Weights of a small GPT-style language model, trained from scratch on English Wikipedia.
Size: width 256, vocabulary 512, 17.8M parameters.
Architecture: RMSNorm before each block, rotary positions, no biases in attention or MLP, tied embeddings, local attention windows, an embedding shortcut.
Training: a variant of Adam for these matrices, 925M tokens.
Each number is 128 + 24 x the weight over its row's rms, rounded and kept within 0 to 255. Layers, rows and columns count from 0. The size above them is the row's rms in percent of the matrix's.

# layer 9 MLP gate, 704x256, rms 0.0894, rows 241-294, columns 0-127
size [105 101 103 103 105 101  99 102 100 108 102  99 101 101  92  96  99 103 100 103 102 102  96 105 108 105 107  96 105 104 105  94 101 102 100  99  99  94 100  94  97  98  98 106  98  95  96 103 104 105 100  97 100  97]
[[119 160 176  49 138 107  90 121 112 144 143 129 123 134 123  92 103 136 126 117 159 127  99 146 105 132 136 144 159 146 113 132 129 144  73 142 102 130 145 134 133 152 155 133 125 128 135 141 159  84 109 118 155 162 153 143 136 129 134 112  78 112 171 120  90  81 137 124  90 136  99  95 140 164 149 132 116 124  82 171 155 129 136 186 127 129 142 161 168 112 120 132 117 166 138 130 143 137 152 159 116 134 142 104 118 134 122 102  98 120  88  77 141 160  97 107 132 116 194 140 151 171 120 137 134 151 145 139]
 [126 102 116 116 168 126 141 139 127 108 131 121 113 142 102 147 137 132 107 196  98 154 141 140 143 128 154 102 147  81 139 150 123 148 141 150  91 122 138 125 147 127 139 132 120 111 116 168 113 143 156 146 151 161  90 155 108 140 126 155 106 119  83 138 139 119 109 138 171 119 122  86 112 159 114 115 142 146 142 139 150 157 142 143 153 121 152 166 183 115 115 109 163 144 155  94 106 100 130 163  85 154  89 107 141  96 109 109 175 107 125 140  92 155 128 123 152 139 148 142 130  95  95 116 139 133 124 156]
 [117 122 126 129  75 119 146 106 125  99 169 129 126 122 110 126 143 123 134 108 136 160 117 121  96 150 107 120 152  81 134  57  50  68 160 142 131 134 101 120 135 125 171 122 124 152 148 154 118 140 114 127 147 169 105 123  88 147 127 122 104 166 104 144 119 164 131 124 177 165 157 121 105 138 114 168 115 101 148 111 158  94 143 113 137 107 129 161 111 109 118 127 153 146 124 119 150 121 142 124 124  89 182  92 107 150 133 162 160 162 121 132 150 128  68 127 136 126 115 148 142 125 120 121 159 147 151 154]
 [149 116 128 101 162 136 149 110 123 132  93 104 108 115 128 121 119 180 127 117 138 142 137 157 138 121 167 101 131 109 182 112 110 114 135  95 120 123 140 120 156 131 113 110 133 139 136 109 116 145 133 108 123 139 141 149  59 154  98 131 148 147  88 109 129 150 115 157 120 166  77 119 188 100 154 148 114 135 125 110 148 106 120 159 176 116 162 153 145 111 149  57 148 134 116 116 121 109 118 124 131 104 146 163  81 114 156  96  88 131 132 127 118 114 108 119 145 119 166  86 113 146 146 112  93 134  79 114]
 [114 139 132 130 115 145 154 132 173 123 138 125 120 129 121 131 135 134 118 138  98 119 129 172 199 132 162 112 115 143 101 107 120 110 117 110 122 102 112  93  90  76 190  84  74 150 139 132 148 100 159 100  82 140  84 154 123 106 121 159 130  94 127 121 123 157 139 120 142 114 100  82 135 131  69 142 139 167 114  75 114 103 107 110 122 151 109 110 106 136 102 110 127 136 142 103 130 164  97 139 160  96 121 138 132 124 105 140 129 149 138 128 104 108 145 149 149  71 112 136 172 146 129 119 135 110 121 128]
 [125 107 116 133 168 136 124  96 145 107 114 108 147 115 109 156 130 124 177 116 115 184 151 147  96 169 165 160 111 114 116 120 135 132 147 183 116 140 147 163 145  97 156 133 181 149 132 160 116  77 145  92  94 124 126  91 122 140 137 112 116 150 102 139  95  93 128 132 176 159  72 140 140 127 111 118 135 122 113 121  93 104 143 114 157 146 100 125 126 114 102 114 126 107 151 121 134 124 173 140 169 176 119  99 131 146 142 129 131  85 130 130 133 160 111 142 105 116 104 104 152 146 146 104 160  84 130 187]
 [130  77 145 130 155  97 121 128 176 149 113 127 112 138 159 119  84 130 134 108 161  98 165 149 148 137 169 146 115 161 118 154 120 150 145 161 108 148 103  99  71 149 103  94 102 128 167 123 102  93 114 155 100 160 113 109 104 149 130 161 129 154 145 131 128 137 134 109 108 157  64 146 151 147 134 128 114  94 105  69 121 132 116 131 138 159 155  84 117 107 100  76 144 161 116  86 126 133 118 142 102 147 109 132 153 142 129 125  95 126 144 125 153 125  76 136 171  87 132 124 121 116  78 112 133 136 118 125]
 [116 161 139 126 126 152 125  72 156 140  92 117  88 112 145  90 165 142 115 145 124 123 151 150 103 136 109 130  95 132 127 150 137  94 144 146 116 116 152 126 124 120 118  96 130 126 134 130 166 113 147  82 128 146 138 130 136 145  96 136 116  97 184 105 174 145 128 137 108 111 138 104 120 137  92 106 127 130  96 130 113 111 177 153 132 111 146 146 132 111 125 151 113 130  93 126 154 136 125 167 160 156 150 176 118 107 166 109 114 134  86 120 138  91 139 115 169 132 145 155  94 141 128 142  68 115 101 133]
 [112 166 121 119 135 128 159  98 152 156 116 109 150 103 114 131 105 117 182 133 145 128 100 141 127 118 152  99 159 141 148  67 126 100 110 114 107 192 109 132 128 106 150 169  90 146 137 145 110 175 124 155 140 108 138 136 115 106 127 174 135 157 153 152 147 109 105 143 120 154 110 114 136 133 137 126 145 121 167 159 149 132 139 145 143 160 134 105 151 125 114  65 105 130  98 146 121 128 101 154 104 145 140 177 127  83 100 120 133  98 136 153  78  89  65 149 111 149 100 108 167  90 115 119 141  97  92 101]
 [126 154 146 121 148 166 124 149  97 139 104 119 101 120  72 150 145 154 133 154 140 158  75 147 132 157 140  79  88 138 129  72 125 130 130 123  89 123 110 153 121 136 107 124 114 105 131 130  82  98 110 135 112  88 105 142 144 148 136 159 108 126 132 137 129 128 182 126 124 135 133 167 137 127  91 195 145 157 138  65 130  86 130 131 145 139 160 131 146  77 102 113 147 115 123 102 180 106 120 143  99 124 166 131 121 142 115 132 137 130  80 178 101  84 115 123 131 124 119 160 127 124 180 135 106 188 113 173]
 [156  77 112 119 150 125 144  88 100 146 133 152 143 171 160 154 107 151 140  89 120  98 142 146 117 116  99 142 122 150  98 132 139 189 102 122 111 126 151 115  89 125 145 171 140 110 115 150 106 111 144 101 127 166  99 126 115 137 121 137 126 129 132 137 153 133 140  99 113 164 100 103 152 119 136  99 102 111 118 120 101 103 178 155 123 120 143 162 134 136 119 144 121 104 127 126 124 124 110 139 151 155 107 129 134 135 176 104 132 142 118 164 153 144 143 125 133  98 168 195 135 123  91 162  93 113 122  91]
 [115 119 155  99 147 145  98 113 137 119 153 160 133 136  82 102 148 158 127 126 122 180  91 113 111 110 154  91 135  91 154 129 124 125 144 108 157 162  96 159 125 138  93 110 159 101 141 131  94 149 139 102 171 125 149 163  87 143 113 157 156 160 131 143 169 150 123 117 144 112 122 120 152 123 120 143 101 159 148  83  85 123 158 126 127 100 166 102 134 103 140 100 151 134 126  71 122  94  90 162 143 161 149 166 133 115 124 109 141 101 120 123 175 126 112  93 165 121 153  94 122  93 155 139  73 138 102 130]
 [130 129 120 131 102  98 157 161  86 136 125 146 116 118  81 124 119 103  86 131 135 111  92 125  84 130 130 120 118 126 131  65 108 155 113 123 158 160 143 171  95 123 121  90 117 142 104 127 109 157 112 129 129 121 144 157 150  99 163 141 120 189 157 114 112  97 150 141 125 165 127 173 162 153 179 143 155 113 111 110  60 119 167 143 131  78 130 168 130 129 146 133 156 158 119 144 126 130 143 157 142 115  94 129 159 148 151 150 181 142 106 116 132 114 111 112 132 102 160  94 151 112 102 104 170 120 131 172]
 [115 172 103  73 130 129 137 125 159 183 160 154  97 162  84  95 115 131 129 156 134 156 178 132 146 117 140 102  95 125 123 122 146 106 148 163 126 141 117 128 125 155 120 135 102 110 154 112 156 117 126 114 119 124 125 158 150 131 100 125 133 130 138 100 115 154 159 150 125 130 112 163 155  83 114 167 105 141  75 119 104 136 113 117 117 136 120 126 125 116 116 115 147 188 118 135 155 106  89 127  90 106 133 120 153 105 148 135 104 137 112 102 118 108 104 133 132  86 128 188 124 165 128 143 102 138 109 151]
 [132 130 129  62 117 157 160 113 134 125 165 137 110 135 103 138 110 123 122 116 171 153 148 136 129 116 163 120 134  78 110 142  88  98  71 138  92 120 141 128 128 120 125 141 118  81 152 153  87 146  57 127 114 162 111 127 140 117 135 104 130 150 134 102 137 129 146 125  79 126 120 130 132 102 125 179 135 166 140 118 121 146 152 204 126 117 136 103 144 112 123 101 120 149 144 138  95 139 135 117  89 127 134 108 145  99 121 138 153  99  73 125 162 134 122 101 100 118 111 144 127 118  72 136 117 117 115 164]
 [102 160 120 107 165 158  71 131 118 124 161 146 164 107 112 127 135 156 139 120 127 113 111 141 173 170 166 145 129 146 112 124  89 141  83 139  74 164 144 154 127 153 132  80 123 166 123 134 148 141 138 144  93 113 115 127  89 122 129 130 114 128 161  87 149 107 137 159 147 159 151 102 114 132 129 113 131 151 111 124  92 155 157 112 186 133 136 150 150 121 131 119  93 110 182  94 133 139 131 150 129 171 112 125  95  58 125  71 139 113  84 136 120 123 148 168 128 148  91 132 142 106 132 130 144 108  95 124]
 [111 132 136 104 158  89 105 106 127 152 193 103 137 160 113 127 121 166 122 126 142 127  64 171  92 159 139 145 136 131 131 118 126 116  82 171 106 124 131 121 160 150 133  84  89 124 155 109 130 133 118  86 144 172 119 150 117 108 107 128 144 128 140 159 166  90 114 132 128 130 124 100 125 134 133 123 117 202 184 108 149 134 184  97 120 174 152 154  74 140 109 134 137 144 115 100 138 143 136 169 159 143 142 164  93 125 153 128 107 123 106 128  79 120 136  77 144 123 108 105 103  93 138  87 119 131 106 132]
 [105 139 132 129 130 125 128 136 112 124 148 111 129 102 144  81 156 152 181 127 176 110 166 132 162 131 134 157 156 176 143 115 106 107 128  87 147 139 136 122 115 150 162 160 115 161 118 115 114 121 135 132  95 147  88 168 105 160 117 117 111 141  97  90 181 121  98 101 154  95 152  95 159 141 182 151 116 135 149 118 175 109 115 153 145  92 124 130 116 100 131  62 119 156  93 132 120 110 113  70 169 143 154 144 162 118 120 146 156 100 166 102 124 129 113 148 156 110 130 156 109 104 117 122 112 157 149 106]
 [142 140 107 121 132 159 137 133 123 182 153 103 169 152  83 105 122 115 142 108 139 171 137 124 126 145 119 129 108 121 105  95  81 122  87 127 119 109  78 133 122  88 132 107 105 137 111 118  78 148  93 121 128 106  99 142 112 134 113 105 126 173 126 113 106 150 139 150 132 153  81 147 152 127  84 138 117 130 174 110 106 181 145 189 147 127 152 123 158 110 112 123 152 163 132 117 143 188 130 121 141 137 150 105  88  74 122  98 114 164 157 182 162 107 177 127 108 103 139 129 151 130 120 101 129 140 136 107]
 [153 137 149 123 115 158 161 143 122  96  86 103  93 140 107 116 126 142 101 125 133 145  87 179 138 104 155 133 137 179  87  65  92  93 159 144 137  78 163 169  86 131 165 135  98 128 132 160 141 126 114 111  88 174 132 108  90 104 128 106 137 140 124 156 133  96 117 115 166 136 108 113 154 162 120 135  94 111 131 110  81  84 156 107 132  99 147 169  94 104  96  80 113 110 138 139 141 143 117 193 125 136 131  95  95 136 123 133 130 126  98 123 100 125 109 106 125 121 160 147  95  96 181 116 140 140 148  96]
 [113 129 129 132 155  91 122 126 136 141 133 119 140 111 120 147 138 104 129 122 183 140 139 172 117 175 154 116 127  93  97 153 147 166  83 120 103 152 139  94 153 199 112 106 129 152 159 127  77 148 120 145  96 169  92 152 109 109 135 175 138 135 132  83 105 125 150 163 123 145  93 107 160  78 125 105 108  85 144 128  95 159 146 139 128  96 132 151 156 107 122 138 115 143 113 163 170 146 132 156 152 118 103 114 151 125 100  86 124 138 129 113  90 133  93 105 129 137 134 165 137 180 145 153 110 121 118 163]
 [140 119  99 118 114 137 119 131 144 118 183 137 106 150 135 184 142 145 101 163 186 108 150 139 121 148 175 112 157 136 126  67 101 148  99 172  93 131 174 143 156 140  80 131  96 120 132 112 109 146 140 166 143 133  92 159 133 174 167 108 111 127 122 151 110 164 101 156 131 114 128 106 114 137 133 120 127 105 105  96 128 108 158 149 131 130 129 121 156 104  75 128 130 154 131 118  94 111 178 140  98 139 139 146 152 117 113 160 156 114 132 161 141 105 119 172 150 109 128 159 135 110 117 143 142 181  68 160]
 [131 133 166 130 125 141 163  58 125 151 105 115 136 177 152 102 156 206 124 151 129 150 110 152  90 137 121 164 161 146 105 156  90 139 134 119 103 131 125 151 120 122 129  86  94 134 121  99 170 148 117 151 102 172  99 142 128 162 121 113 134 133 119 119 131 145 121 134 109 153 138  97  98 128 144 134 109 113 132 154 151 118 114 118 148 132 130 153 129 110 136 117 168 107 120 144 157 154 155 108 109 110 116 135 132 129 118 150 137 151 133 115 178 131 139 179 115 172 127 152 124 136 108 170 134 113 123 121]
 [173 169 130 118 154 132 108 106 155 127 110 122 163 105 105 126 141 166 105 127 128 128 139 169 131 100 156 168 113 138 128 137 139 122 108 127 132 129  82 118 148 102 138 113 117 150 144 100 124 139  91 124 117 128 111 122 106 145  94 138 139 152 108 110 114 119 118 129 139 109  85 177 130 113 134 164 130 120 163 112 156 103 117 134 159 116 138 144 160  51  99 117 142 156  98 136 138 131  88 149 148 111 101 116  99 131 128 127 147  89 114 108 149 158 123 123 100 109 161 133 130 133 141 125 141  71 103 160]
 [139  80 104 149 140  96 107  94 118 150 157 109  91 161 151 107 126 148  88 115  74 107 142 171 166  94 135 143 102 136 139 143 103 145  98 179 117 171 153 156 143 115 126 129  93 130 109 119 143 115 147  62 116 112 150 150 127 129 103 162 141 114 117 144 130 153 133 138 105 172 127 103 117 134 131 123 104 122 138 127 163 143 120 147 142 138 122 154 169  90  93 136 143 142  89 142 143 154  94 159 159 135  93 157 141 106 129 145 131 105 134 112 114 126 136 112 125 194 139 110  99 129 108 144 150 119  99 120]
 [132 107  92 141 116 106 129 127 153 135 117 170 168 107 123 113 114 119  74  99 149 150 117 141  97 123 137 119 108 128 155 134 123 125 128  92 169 157 141 132  95 122 116 142  89 129 127 134 134 117 153 142  96 146 109 127 150 142 113 136 158 110 164  91 106 124  87 147 135 117 134 134 157 145 171 131 144 131  90 103 133  88 144 121 156 118 127 152 119 119 153 139  81 135 137 118  71 146  79 140  94 167 126 141 149  99 124 129 194 137 118 111 154 145 129 126 127 143 140 109 125 131 135 147 172 112 143 121]
 [176 141 152 120  80 139 138  51 108 139  97 148 145 111 112 100 106 127 145 107 124  91 159 144 115 156 139 169  89 174 130 111 122 152 120 143 122 170 107 132 104 115 148 117 110 139 155 133 123 122 124 141 151 181 122 115 118 189  97 152 123 149  98 124  91 114 104 136 122 165 126 118 156 127 139 104 133 117 136 132 118 163 111 121 119  99 141 113 134  95 125 145 119 166  98 127 159 129 127 119 106 115 110 142 128 113 102 132 171 119 145 105 168  99 147 119 169 169 139 150 124  97 103 106 155 140 150 123]
 [150 129 164 165 126 110 113 144 124 160  93 100  92 121 157  95 140 122  95 141 134 116 186 134 110 110 117 138 122 160 155 112 134 114 120 104 160 125 127 145  98 188 154 131 129 115 141  96 134 129  41 126 128 123 157 118 135  91 129 154 115 154 114 138 149 130 164 172 117 171 142 130 143  86 118  95 124 107 113 111  99 142 145  97 128 132 171 138 168 134 130 104  90 157 102 103 118 100 149 143 141 158  96 132 129 168 134 122 121 159 142 171 113 127 154 145 164 132 113  93 163 143  77 115 119 129 131 150]
 [153 143 132 107 158 117  97 122  99 125 204 127 115 129 110 128 112 201 118 124 124 151 125 139 137 131 198 134 100 123 154 140 123 110 128 139 110 168 126 152 101  99 167 136 125 120 125 142  91 139 155  95 134 157 139 132 115 178 149 180 122 163 122 158  94 107 118 153 130 147  87 104 161 124 122 118 146 161 176 116 104 119 120 134 149 141 138 167 147 116 108 143 163 151 134  83 132 113 143 128 123 137 119 115 128 112 113 115 184  99 151  95 112 128 128 135 164  88  99 131 100  99 107 137 162 144 123 125]
 [166 141 147 129 172 168  77 110 128 125 134 131 136 115 144 135 147 149 140 166  90 147 110 151 123 155 133 120 132 154 148  98 126 126 123 110  97 110 110 100 111 153 116 120  98 111 149 127 143 153 128 136 121  93 135 127 135 109 180  98  86 105 125 128 108 114 123 121 148 141 139 115  95 148  89 111 100  84 141  90 151 151 197 127 118 107 197 144 132 106 126 143 134 147  87 110 152 114 188 108 116  83 107 166 141 161 166  98 135 154  95 126  89 116 122 131 111 115  98 102 127 121 129 134 128 108 103 134]
 [129  94 101 135 127 154 119 124 131 172 100  99 124  70  93 142 166 182 122 130 123 134 133 191 140 153 113 150 125 171 118 149 105 146 115 110 111 118 133 121 116 131 112 108 143 140 138  94 151 155 111 126 126 117 108 120 128 122 125 117 122  94 115 130 143 132 100 165 120  85 143 172 156 125 149 156 111 168 159 108 149 161 108 159 135  95 111 128 106  90 124  90  98 115 111 174 113 125 147 156 162 146 105 162 145 107 147 132 132  97  89 150 104 131 116 132 144 132  92 127 102 108 112  96 146 159 119 109]
 [134 126 137 131 130 111 106 141  89 127 149 158 109 100  82 147 187 146 112 158 154 176 175 135 121 101 160 153 124 109 120 130  99 106 142 159 138 146 138 148  73  97 162 134 145 117 128 135 122 132 132 112  94 137 136 131 141 143 166 159 139 167 124 109 141 108 103 122 139 151 138 167 108 132 142 125  70 130 139 150 161 151 120 112 140 141 120 136 131 119 114 104 148 122 130 104 132 169 116 117 141 158 118 175  94 125  73 160 125 121 118 134 165 110 112 118 148 121 150  96  70 118 126 172 110 146 142  59]
 [110 177 135 134  94 101 131 157  89 185 167 114 148 123 143 131 111 121 109  86 164 119 148 129 155 148 131 122 104 117 153 114 132  77  94  99 138 102 123 140 127  97 112 129  91 141  95 158 179 123 111 146 117 136 130 111 138 129 115 158 131 133 151 132 124 139 132 160 164 153 153 151 142 142 109 155 105  67  96 142 119 137 148 153 145 111 137 129 104 106 108 140 150 143 125 109 117 145 145 137  75  88 142 116 124 138 118 150 181 119 151 133 124 127  80 119 136 110 125 147 116 102 123 154 119 162 125 137]
 [148 123 127 119 108 135 156 103 122 140 106 115 144 111 137 121 109 139 133 138 129 100 134 176 129 124 104 133 152 125  97  93 115 123 140 110 145 115 134 161 165 153 136 135 104 175 137 152 126  94 137 119 118 122 140 121 145 117 111 101  96 140 166 136 128  68 145 139  95 154 113 124 124 147 111 134 123 147 159 128 104 134 154  97 166  98 121 117 122 110 109 170 135 131 141  96 150  91 182 125 110  94 124 142  94 140 101 103 134 129 128 154 129 101 135 129 129 130 165 110 150 115  99 120 148  93 175 118]
 [124 148 153 103 126  83 137  94 159 141  95 131 148 152 128 158 118 147 141 146 103  93 101 153 127 146  96 148 167 134 109 148 105 158 110 115 143 161 103  92 128 104 125 118 124 169 115  94 143 123 146 165 110 100 163 126 123 121 135 125 180 131 126 114 133  99 152  82 118 120 112 155 159 125 128  72 129 124 140 153 121 117 132 139 142 158 142 167 120 116 147 138 132 127 121 150 153 160 161 149 140 163 146 159  97  95 108 117 119 134 139 123 151 138 136 107 144 124 128  87 123 162 170 119 124 127 134 114]
 [128  86 124 117 171 147 155 112  83 131 131 128 124 122 110 187 162 133 115 135  99 125 111 139 119 130 154  96 128 115 107 110  90  87 116  99 130 108  96  98  92  81 158  67 105 103 103 103  81 127 142  90  97 104 125 147 138 177 155 128  69 162 124  95 130 131 186 168 134 181 139 114 147 147 153 109 117 111 124  96 168 143 155 132 133 155 145 101 136 119 138 171 133 121 120 124 169 118 140  82 144 114  82 141 127 112 157 110 130 137 160  97  89 124 106 163 151 146 108  92 128 138 126 124 114 100 123 133]
 [130 123 129 152 117 140 112 128 135 124 167 143 127  82 120 122 122 152 151 105 148 133 164 159 151 120 106 137 116 150  64 144 116 131  73 111 109 118 119 129  98 154 186 105 115 124 112 119 116 108 101 161  57 114 125 161 121 136 134 131  90 167 127 120  80 142 101 163 131 149 125 135 101 149 104 137 145 178 165 138 139  93 130 144 135 189 117 149 133  98 150 102 147 170 172 136 137 133 149 143 152 125 127 168 112 142  93 124 165 150 108 119 115 139  85 110 139 160 119 167 148 141 107 106 111 110 115 127]
 [ 94 124 122 115 116  89 125 105 171 142 118 124 149 114 120 107 151 136 135  94 141 101 122 156 150 151 114 115 152 123 104 129 106 122 126 138 105 184 193 125 107 139 139 137  97 142  92 127 118 123  96 126 114 156  59 124 145 100 104 160 107 111 130  91 129 134 126  93 148 131 115 140 131 109 126 170 126 123 161  83 102 108 100 129 109 103 111 124 117 101  97 132 138 131 147 153 124 151 133 175 121 166 109 122 131 108 141 144 148 113 115 123 138 144  96 160  94  98 130 118 137 138 149 161 161 135 146 135]
 [132  83 108  93 165 128 117 143 108 134 103 150 120 133 123 149 121 131 124 102 102 118 133 141 211 173 166 141 101 116 122 132 148 113 107 148 114 119  74 106 134 130 153 104  77  73 125 136 128 184 144 156 121 168 142 130  82 124 106 109  86 121 125 106  88 114 112 119 122 110 125 129 174 125 109 119 156 123 128 105 108 107 175 129 142 127 142 123 111 112 136  91 138 100  99 155 137 114 122  88 155 111 134  98 123 106 153 165 163 116 170 101 121 127 140  95 156  99 156 120 155 129  91 131 143 104 141 172]
 [113 130 105 137 175 157 169 130 131 172 125 148 112 121 109 158 109 108 120 134 146 111 127 133 123 152 160  71 108 123 155 126 142 156  88 152 157 104 103 121 172 135 163 107  74 132 126 103  84 128 130  83 100 148 102 118 117 150 124 161 147 133 106 151 125 139 120 118 115 124  87 115 129 110 124 107 123 159  89 146 158 128 110 164 136 123  88 128 119 140 106  96  83 109 151  93  91 121  88 125 114 157 137 153 131 157 106  81 107 101  82 107 135 121 125 143 152 135 179 106 117  97 119 124 104 124 124 107]
 [161 124 137 130 150 139 180 115 118 155  79 150 135  84 113 106 123 142 153 123 127 143 131 129 189 151 132  96 141 125 144 160 121 147  92 144 153 127 125 157 152 127 136 130 160 152 174 153 130 136  91 190 130 161 148 126 106 112 154 111 150 176 130  80 169  85 152 127 146  81  81 141 134  97 134 105  96 133 134  99 121 138 146 105 136 110 138 152 117  85 152 162 155 107 148 100  91 132 103 153 157 165 128 117 124 171 149 131 126 137 128 132 162  97  82 113 173 120 126  97 166 141 125 111 116 144 104 169]
 [157 143  68 145 129 134 140  95 121 107 138 155 128 150 148 147 125 151 163 160  74 119 167 159 201 124 119 115 139 108  93 142  92 116 143 132 113 129  71 137 149 126 169 120  90 160  98 186 155 118 130  93 124 104  85 175 112 122 131 163  99 131 111  93 101 156 132 140 121 164  95 147  74 132 142 108 118 113 130 139 100 131 161 128 118 122 102 176 146 128 142 135 108 151 134 141 114 150 140 145 160 111 114 178 123 129 172 130 102 120 108 123 148 123 116 142 158 173 114 168 120 103 128 139  57 112  92 145]
 [155 138  78 126 152 114  97 136 101 161 112 164  94  91 119 126 138 164 157  68 111 162 138 155 168 108 124 133 101 139 134 126  95 120 135 117  90 124 158 138 120 116 109  69 122 129 154 117 105 126 141 100 137 116 112 121  97 130 134 141  76  90 104 147 116 121 170 129 109 127 147 143 155 155  97 148 109 120 112 119  79 118 115 174 119 133 137 117 100 115 101 134  98 108  81 107 110 124 129 151 166 182 178 132 101 127  95 163 128 146 139 121  95 144 135 111 126 139 175 111 140 182 116 128 124 121  99 121]
 [ 89 115 137 125  95 138 142 112  85 142  96 128 114 155  75 148 131 124 149 159 133 120 124 154 110 133 146 129 124 134 146 146 137 126 129 116  90  98 134 128  74  97 122 170 133 147 119 149  98 130 128 151  89 139 104 152 160 114 114  88 128 188 114  36 168 124 108 118 134  90 117 134 123 114 137 148  86 130 150  97 146 120 122 158 162 130 146 141 141 108 152 108 143 179 145 138 144 130  98 124 146 158 140 132 116  94 149 113 142  87 146 116 159 107 129 111 142 118 120 109  83 118 121 131 118 139 128  93]
 [142 131 124 120 110 123 118  73 103 158 151 136 121 147 142 144 159 142 137 144 142 119 156 130 112 130 165 160  72  88 117  75  84 146 138 134  67 192 125 149 171  89 114 136 156 107 121 124 125 125 145 161 116  96 124 107 117 145 120 136 135 132 125 158  88  73 144 120 141 158 110 136 155 123 142 154 160 136 123 143  95 129 124 118 119 102 173 108 138 120 166 166 132 142 148 136 116 100 141 105 128 166 157 138 111  93 122 146 192 148 123  88 133  99 120 105 176 105 125 122 124 115  90 158 126 172 119 110]
 [ 85 123 128 129 117 114 145  82  96 131 119 162 121 139 128  98  86 154 120 130 154 134 100 119 131 159 143  86 133 156 156 123  87 165 114 110 107  93  82 137 136 109 171 101  95 142 114  80 121 118 157 165 126 174 138  89  65 153 137  97 113 140 103 129 152 144 137 128 128 168 117 110 115 128 133 160 116 132 162 102 110  94  86 121 107 122 149 178 142 104 115 126 131 112 134 118 125 121 106 147 116 111 121  93 109  81 122  88 116 182 130 128 115 118 135 161 119 117 164 153 167 126 111 154 110  90 179 142]
 [136 127 100 120 126 150 132 112 126 135 158 122  90 113 139  92 123 121  93 146 126 167 153 144 152 134 134 140 151 106 118 113 134 131 119  90 141 139 130 108 162 175 163 137 127  89 104 162 157 118 103 118  82 137 129 134 120 195 121 107 153 118 146 152 130  76 143 110 131 109 121 117 132  77 139 115  64 140 120 157 144 128 158  99 102 132 147 145 172 104 102 157 100 145 135 122 147 102 156 111 116 117 185 151 122 145 138 146 148 130 122 115 173 151 121 109 156 166 138  84  64 145  83 160 139 131 149 111]
 [117 104 160 148 159 122 175 161 141 122 165 144 125 109 119 122  87 137 144  78 189 111 124 166 129 162 140 136  89 145 118 146 101 124  82 129 156 124 138 137 103 154 111 119 130 139 122  44 121 118 165 103 162 160 100 161 135 139 155 135  75 129  70 116 132  83 122 130 108 132 115 150 119 110  85  87 120 144  87 116 101 132 160 135 158 135 115 125 115  58 168 115 146 128 138 143 136 107 135 111 129  98 114  99 128 117 149 150 123 120 125 114 162 124 110  98 168 137 196 112 136 126 148  87 130  98 150 161]
 [138 116 101 144 143 103  78 102 103 153 125 103 127 108  91 115 164 177 151 155 104  97 119 141 127 125 136 125 104 146 144 136 118 165 125 113 109 151 132 109 105 161 171 146 166 173 124 164 143 156 134 140 122 166 122 121 100 156 131 129 175 161 114 119 106 128 104 103 127  90 109  92 126 129 156 102 127 116 147 107 117 133 136 133 138 144 141 154 138 112 113 109 109 167 146 112 135 131 131  92 113 145 118 123 114 107 121 153 145  99 104 125 131 140 141 162 163  96 111 109 142 114  85  96 144 141 170 143]
 [154 105  91 161 140 109 122 159 122 156 141 119  98 169  76 109 132 152 126 132 142 132 113 152 109 118 122 115 134 189 126 127 158 136 164 137 117 150 134 159 150 133  97 125 143 117 176 138 174 183 112 157 146 163 118 132 130 154 146 114 110 192 156 149  62  97 154 143 130 131  88 110 105 174 150 173  96 106 115 117 145 137 127 105  75 108 131 146 110 100 137 139 114 153 117 140  88 127 105 151 132 124 126 106 139 178  90 111 146 110 147 124 112 139 126 136 137  94 126 156 130 147 133 164 102 159 100 132]
 [ 94 112 144 102 138 110 159 145 136 152 102 102 123 145 135  99 180 140 139 130  99 120 148 157  89 148 143 133 137 128 142 114 128 163 126  93 126 134 176 103 183 114 127 111 131 130 121 135 171 147 124 120  96 135 113 104 133  89 151 126 108 192 140  82 132 149 156 167 165 154 102  92 130 111  92 147  95 145 157 112 148  77 113 149 155  56  87 144 115 121 156 125 149 146 141 169 151 102 103 140 169 171 137 128 159 124 158 118 144 109  93 108 139 136 133 108 110 118 149 124  99 143 132  89 125 148 148 135]
 [ 96 131 114 165  86 109 156 148 126 152 108 110 107 158 118 129 165 151 144 130 174 112 118 167 121 120 157 152 139 111 141 113 110 123 112 117 109 125 152 198 136 160 152 158 111 129 144 140 141 159 126 113 121 146 130 166 114 128 101 112 172 122 129 135 109 137  98 113 116 136  81 133  67 127 170 130 114  83 132 108 158 120  73 148 128 155 101  92 138 111 110 157  88 117 127 166 116 115 131 101 146  95  70 127 144 126 105 134 107  87  92 146 126 125  96 152 159 109 136  99 143 119 176 102 157  85 134 154]
 [127 112 130 132 152 150 138 147 133 118 115 107 109 133  62 129 137 113 147 141 123 132 168 162 137 154 107 101 157 169 126 118 118 163  91 145 115 124 116 129 117 137 144 108 135 145 100 139 128 122 149 136  88 165 159 140 121 136 171 143 107  89 118 121 131 141 102 145 153  66 113 151  90 125 159 142 147 105 124 122  98 157 157 172 114 108 120 114 146  75 136  78  97 148 102 169 152 143 148 150 123 141 133 155 183 110 140 185 116  99 117 120 137  92 137 145 210 155 154 136 140 152 143 116 122 165 107 128]
 [104 152 110  84 151  92 188 109 144 137 185 148 107 155 129 147 178 127 142 119 120 124 175 138 143 112 127 111 115 101 138 158 102 132 115 146 172 166 114 138  92 122 114 145 163 103 125 122  84 128 114 131 114 132 134 157 133 159 167 143 171 145 105 119 105 109 129 125 117 156 100 136 132 165 105 138 112 136 119 113 124 117 143 112  71 134 122 151 169  90 136 124 109 182  94 146 117 122 127  99 183 151 131 122 130 110 117 112 115 116 141 128 101  95 106 103 155  96 129 138 144  96 118 129 112 135  94 115]]